Weights of a small transformer language model.
Size: 9 layers, 2 heads of 32, MLP 256 GELU, vocabulary 7944, 0.968M parameters.
Architecture: learned positions, no biases in attention or MLP.
Training: a variant of SOAP for these matrices, 141M tokens, 4307 steps.
Each number is 128 + 24 x the weight over its row's rms, rounded and kept within 0 to 255. Layers, rows and columns count from 0. The size above them is the row's rms in percent of the matrix's.

# layer 5 MLP down (transposed), 256x64, rms 0.221, rows 24-48, columns 0-63
size [ 84 129 102  80  79  97  96  88  93  85  78  81 113  73 104  90  96  86  76  67 106 105 124  98  84]
[[ 95 168 111  59 162 105 148 111 167 118 136 152 122 166 112 127 133 141 133  87  98 125 120 144 140 142 142 135 139 106 105 124 142 105  99 124 131  93 133  81  97 102 143 161  98 124 123 164 115 150 113 140 155  96  98 106 132 158 124 138 150 114  88 135]
 [142 109 129 148 130 182 121 108 133 114 122  74 124 101 106 136 147 158 135 138 146 130 180 176 125 131 104 102 135 141 117  70 125 129 150 156 109 142 104 152 126 112 134 134  85 129 129  86 119 132 158 128 117 116 125 116 127  50  98 152 129 143 124 122]
 [153 142 107 143 149 150 134  94 180 138  79 169 143 182 125  96 106 103 111 125 123 125 123  84  87 143 133 144 139 108 114 119 110 115 127 148 148 136 125 169 164 150 132 154 144 122  91 128  99 115 130 175 135 118 129 105 130 108 128  86 142 114 174 134]
 [172  96 144 182 127 130 147 156 116 129 142 183 113  92 120 131 132 172 135 131 134 126 114 115 167 146 119 131 139 189 143 142  95 167 122 147 115 123 135 140 110 148 124  81 153 109 171 122 157 123 151 137 117 107 153 118 129 122 140 136 144 133 185 113]
 [156 129 117 174 145 139 121 103 124 116 107 135 105 101 140 141 134 131 116 115 140  89 143 109 105 145  84 111 127 152 119 191 114 163 153 101  97 141 147 129 179 143  96 106 159 108 148 120 100  97  99 131 127 138 147 134  98  89 110 134  81  90 118 139]
 [171 153 134 144 120 134 107 165 104 126 153 117  87 126 111 132 130 118 170 182 142 133 143 135 130 119 139  87 135 178 126 106 126 124 118 136 173  96 103 130 149 102 105  80 148 158 160 106  93 139 151 141 158 145 157 117 121 165 135 160 153 137 106 121]
 [141 139 126 186 149 120 125 137 135 127 138  89 105 152 149 138 136 101 145 121 129 113 186 114  91 163  89 116 120 138 184 121 133  94 123 129 126 118 141  95 107 131 138 156 156 171 136 125 137 150 145 148 148 146 111 146 141 125  67 105 109 109  78 133]
 [119  85 118 138 145 125 128 143 158 140 113  89  96 138 135  98 139 104  91 106 104 120 152  83 126  92 114 154 120 114 135 100 111 103 118  96 133 147 122 116 174 152 123 131 141 141 120 143 100  98 122 127 123 134  92 161 139 135 115 117  61 131  59 105]
 [132 107 141 106 116 137 142 112 131 137  99 128 104 139 137 171 133 131 123 146 109 115 116 117 116 183 131 125 164 121  89  77 169 117 121 178 129 141 147 110 146 100 100 143 106 194  79  83 141 145 160 102 110 103 128 138 118 113 133 115  91 119 124 140]
 [129 136 121 124 114 123  97 177  89 120  84  99 122 136 115 157 165 111 113 141 148 127 128 137 141 139 166 179 113 140 141 111 152 106 127 107  99 123 133 125 166 139  81 142 140 171 105 124  90  85 135 118 141 127 116 203 119 140 115 155 130 115 106 121]
 [124  93  73 117 140 142 150 134 143 121 155 136 114 141 151 125 115 129 123 112 114  89 139 108 111 133 128  79 112 174 116 147 139  97 113 146 162 121 142 128 135 114 102 138 116 177  82 107 121  96  51 135 113 114 155 135 139 158  94 115  90 137 125 116]
 [147 123 143 142 158 113 174 103 135 128 115 122 133 102 105 137 111 163 133 154 154 106 104  93 135 111  89 105 159 151 105 124  84 107 126 148 126 122 134 136 142 134 147  73 132 106 160  88 168 143 120  84 127 147 145 101 141  84 120 127 104 142 174  93]
 [155 105 146 119  96  96 109 135 131 162 134 104 105 157 169 148  87 142 130 123 127 116  79 130 163 131 142  93 127 120 166 120 138 150  94 142 144 135  85 128 115 113 124  97 129 124 179 153  82 151 116 138 147 133 142 106 147  84 103 128 145 163 113 165]
 [153 154 150 170 150 125  98 153 122 124  86 152 108 165 133 128 118 171 117 136 137  98 101 120 180 124  70 124 114 168 130 205 122 135 177 121 125 139 145 140 103 158 106 111 147 122 117 116 130 142 124 108 120 127 150 128 123 116 110 115 143 147 154 136]
 [125 103 121 121 162 109 112 146 107 155  85 157 121 109 116 123 137 129 141 166  93 116  84 109 121 147 122 159 140 157 149 116 116 101  95 126 157  74 105 137 117 132 125 120 110 146 112  92 109 137 164 103 101 135  70 133 126 127 130 100  78 105  83 117]
 [135 103 159 125 152 140 159 126 181 153 185 147 148  99  79 135 140 136 112 161 103 116 115 113 108 154  83 119 128 113  72  89 147 117 140 156 154 163 153 131 123 115 118  98 144  96 158 129 149 112 121 125 126 100 112  94 138 120 118 160 125 133 140 137]
 [129 130 124 143 131 156 154 165  66 143 153 137 135 142 145 109  97 147 141 145 130 107 140 138 196  96 133 147 128 159 121 139 126 133  92 120 130 112 126  96 117 110 130  97 120  59 157 129 155 155 107 120 158 141 164 124 119 163 104 143  92 111 119 148]
 [129 124 128 160 137 113 131 133 146 124  98 138 159 118 104 153 132 155  99 166 119  88 149 129 160 104 118 146 160 146 118 121  97 123 112 177 153 162  92 146 134  90 158 120 111 129 160 134 117 167  78 135 125 177 135 141 139 112 136 140 106 138 164  73]
 [121 140 113 173 127 127 116 148 156  96 112 174 112 110  83 173 159 110 110 167 149 128 122 107 167 137  67 114 115 134 119 141 129 121 168 118  91 124 138 140 114 129  91 102 113 125 133  70 127 141  98 106 123 137 152 154 125 152  88 131 131 142 140 105]
 [110 102 155 171 148 119 178 109 142  96 176 188 143  66 125 171 127 158 114 111 119 119 143 135 133 117 106 121 138 146  90 139 107 135 125 100 122 165 110 105 116 142 146 146 141  85 170 116 124 122 140 138 128 151 124 125 143 146 162 130 116  96 134 114]
 [114 124  84 123 109 101 156 143 111  92 155 131 125  81 110 127 141 141  98 116 133 158  97  81 142 170 130 135 162  92 102 110 124 110 141 131 110 150 104 109 134 119 147 156 150 162 127 110 135 130 129 136  97 124  83 179 150 146 156 156 149 158 146  90]
 [ 93 112 111 139  93 113 108 126 113 130 139 132 117 129 102 121 126 135 144 173 145  97 124 113 167 119 158 133 143 118 132 143 109 120  98 147  73 113 113 124 143 126 105 113 121 151 124 129 113 128 153 130 142 164 185 103 118 218 154 163 129  93 104 142]
 [176 130 106 169 110 123 151 104 112 132 108 146 131 152 149 123 162 127 140 120 141 122 164 143 121 120 150 151 115 132 168 139 117 134 135 119  86  97 102 108 151  91 134 127 125  69 152 139 118 132 101 161 132  81 162 193 147 117  83 109 136 125 130 124]
 [111 153  99 171 132 143 124 128 122 140 145  53  88 148 117  81 116 115 184 111 150 130  95  68 132 122 123 128 125 113 150 165 151 125  79 135 116 134 131 115 132 161 106 123 143 159 132  95 118 123 114 106 107 153 126 116 142  98 141 127 135 137 100 138]
 [153 123 137 155 134 135 127 155 116  86 141 101  64 114 104 124 163 145 127 155 125 123 158 138 133 121 150 126 128 154 113 149 114 123 167 149 162 143 166 100  98 167 157 106 112 105 146 104 124 155 147 142 140 130 162 157 114 164 145 174 113 181 134 123]]
# layer 5 MLP up, 256x64, rms 0.219, rows 25-48, columns 0-63
size [117 109  99  89  91 101 104  90  84  92  91  92  80 100  97  90  89  86  81 102 109 113 100  86]
[[ 89 134 108 122 101 131  99 131 103 103  96 154 163 162 128 142 115 119 155 104 109 103 122 136 126 105 116 136 150  88 121 110 142 163 142  51 176 168 143  94 137 155 143 125 120 150 180 121 137 140 158 141 150 131 129 132 120 120 149 104 101 109 150 110]
 [156 140 110  99 150 117  91 138  80  90 163 110 155 138 162 121 140 128 127 149 117 137 136 124 156 150 131 156 136 132 142 139 132 143 167 103 137 121  90 111  94  68 138 148  99 178 108 110 110 103 176 114 127 138 136 168 115 119 157 124  92 152 122 107]
 [105 126 113 120 136 172  88 105 139  86 131 116 147 153 136 103 147 114 132 129 131 110 117 129 128 113 103 134 134 111 120 123 156 110 155 159 133 193  95 111 162  69 121 103 129 144 130 175  77 110 128 141 142 150 156 168 135 106 141 101  98 108 106 112]
 [145 132 162 136 132 134 124 165 109 100 149 129 117 119 139  86 136 116 189 154 127 114 136 134 143 120 139 158  91  99 148 115 142 104  91 122 147  85 128 117 116 174 142 151 129  80 120 101 162 122 143 121 121  96 105 134 168 139 108 143 148 182  89 146]
 [117 137 109 123 152 110  99 116 138  99 113 151 144 123 164  99 135 143 120 120 111  97 139  88 151 130 118 183 139 119 129 162 160 124 139 156  95 161 132 124 108 155 142 161 116 111 130 152 193 120  95 138 105 162 140 146  77  99 104 121 112 153  88 137]
 [125  92 143 107  68 140 125 106 107 100 135 127 132  84 131 153 130  90 150 145  99 145 142 130 114 138  92 126 125 150 105 159 115  88 179 140 132  93 158 122 123  62 117 154 145 139 144  93 135 183 118 135 121 118 129 102 151 105 140 123 119 142 138 112]
 [133 129 141 107 102 138 107  90 109  79 117 110 154 109 129 152 147  94 152 139 146 175 142 159 127 168 157 142 105 117 145 138 135 125 143 132 111 132 109 105 139 134 112 141 120 142 172 131 122 152 135  68 137  59 134 130 127 135 157 111 130 115 194 136]
 [111 148 144 153 121 176 119 104 145 138 165 152 134 113 119 124  99 134 131 124  90 115 120  88 147 154  85 139  85 134  98 154 113 161 181 122 121 149 130 103 160 114  95 139  91 108 105 143 130 155 108 132 129 118 135 167 174 137  89 143 139 147 119 167]
 [166 125 129 133 104 136  98 119 135 167 179 147 111 113 131  83 121 109 110 125 141  85 120 127 137 127 119 153 130 146 106 101 108 170  99 141 125 147 134 108 158 140 108 147 171 111 115 147 137  85 149 132 173 153 100 177 134 104  68 148 147 120 130 127]
 [123 143 159 105 151 113 133 100 122 114 100 100 105 116  95  55 130 110 126 135 119 146 119 130 106 117 142 170 141 122 112 114 122 170 122  84 135 128 115 100 152 151 165 156 124 109 155 142 159 131 180  87 144 144 146 116  97  91 142 114 160 138 139  98]
 [116 137  99 148  86 165 105 119  93 170 132 138 129 145 120  88 152 131 149 163  87 112 117 133 151  70 128 132 110 134 131 126 151 109 157 140 178 117 125 152 144 113 159 139 108 123 111 129 132 138 153  99  87  81 126 132 135 132 102 113 136 127  69 154]
 [ 70 120  77 151 137 116 130 110 143 114 145  80 104 119 112 144 125 141 127 113 149 151 145 149  92  60 134 153 137 125  93  81 122 135 135 156 138 148 100 143 108 184 146 124 129  84 123 128 135 143 118 134 118 114 134  96 146 123 143 149 119 110 100 163]
 [124 170 108 123  84 109 166 128 119 104 123 141 196 141 123  81 163 109 164 141 151 136 116 145 120 118 125 121 147 113 162 100 149 115 113 132 135  86 142 146 143 184 114 142  89 127 114 105 120 130 150 103 133 143 107  94 149 123 138  79 128 156 123 136]
 [105 118 135 130 104 128 156 104 130 102 134 118 133 111 130 173 115 130 115 115 126 149 147 146 113 107 123 129 123  99  62 159  82 135 135 106 104 146 141  64 101 108 122 132 115 109 140 150  95 147 108 129 188 115 177 133  93 114 109 157 120 145 165 127]
 [112 159 115 119  93 103 102 118 149 131 150 125 108 157 137 158  96 113 105 115 127 122  81 197 118 132 104 127 112 127 118 133 107 115 125 111 141  89 127 139 160 125 136 116 141 129 154  82 174 157 129 143 129 140 132 156 180 130 151 117  71 128  99  94]
 [114 122  87 111 131 147 148 108  94 147 104 136 148 168 161 149 139 137 131 140 113 113  85 111 101 143 150 111 106  89 173 173  98 152 120 120 152 109 165 120 139 138 112 109 149 117 139 144 122 104  82  75 129  94 142 132 126 156 149  99 149 135 134 171]
 [145 107 118 134 115 146 141 136 122 116 100 141 119 124 133 130 134 116 156 101 112 173 132 141 127 147 150 122 120 135 117 109 180 130 169 101 155 103 169 142  90 207 113 134 122 132 158  84 147 137 173 129 149  89 143 135 158 111 112 134 115 131 122 182]
 [127 125 143 110 141 126 122  91 101 124 128 126 119 131 153 102 110 170 161  77 129 134 133 130  99 131 145 119 190 129 122 154 109 122 117 148 149  87  98 125 135 125 168 157 180 123 110 144 139 157 159 139 110 137 104 100  93 108 165 154 170 106 110  94]
 [116 117 111 116 116 161 125 126 140 136 121 128 110 134 163 169 158  72 124 140 161 143 100 106 107 177 128 116 129 136 128 151 132 159 141 118 124 135 157 149  89 129  74 113 136 169 154 125 124 120 146 123 152  95 160 113 171 139 139 113 122  69 134 174]
 [121 143 103 153 153 138 171 131 124 126 128 122 130 167  99  96 118 121 128 117 127 111 143 174 138 103 133 100 149 124 160 135 126 184 123  55 140 106  96 105 141 109 132 131 144 123 128 139 132  72 127 128 123 123 119 109 125  77 121 147 174 176 135 154]
 [132 147 129 164 169 108 134 128  71 155 141 112 125 110 128  91 154 108 104 101 113 159 154 167 141 136 133 113 105 130 132 152 154 154 154 126  95 147 122 115 111 157 113 155 138  99 120 121  76 112 161 125 165 122 138 154 130 121 107 137 137 179  77 152]
 [105 147 136 151 121  90 167 145 105 105 152 182 130 126 161 125 159 124 120 116 146 109 114 150 116 119 139 120 112 145  84 139 122 103  98 138 130 145  83 144 101 169 111 132 101 120 116 189 113 131 107 132 186 152 117 147 118 143 102 115 159 105 110 161]
 [136 126 104 117 122 138 138 127 134 133  84 148 149 116 146 131 146 110 126 149 119  53 123 182  79 175 153 157 131 133 153 145  96 124 130 111 136 136 127 148  92 129  99 150 149 129 159 173 150 124 101 141 150  87 102 136 120  89 121 100 153 148 140 132]
 [105 133 127 137 133 153 111 107 139 170 119 143 186 147 152 129  92 122 134 101 108 136 126 146 120 120  58  97 155 139 123 144 137  96  99  91  99 117 112 132 137 140 121 153 123 122 153 146 105 108 128 131 125 153 129 186 115  91 155  93 161  95  97 147]]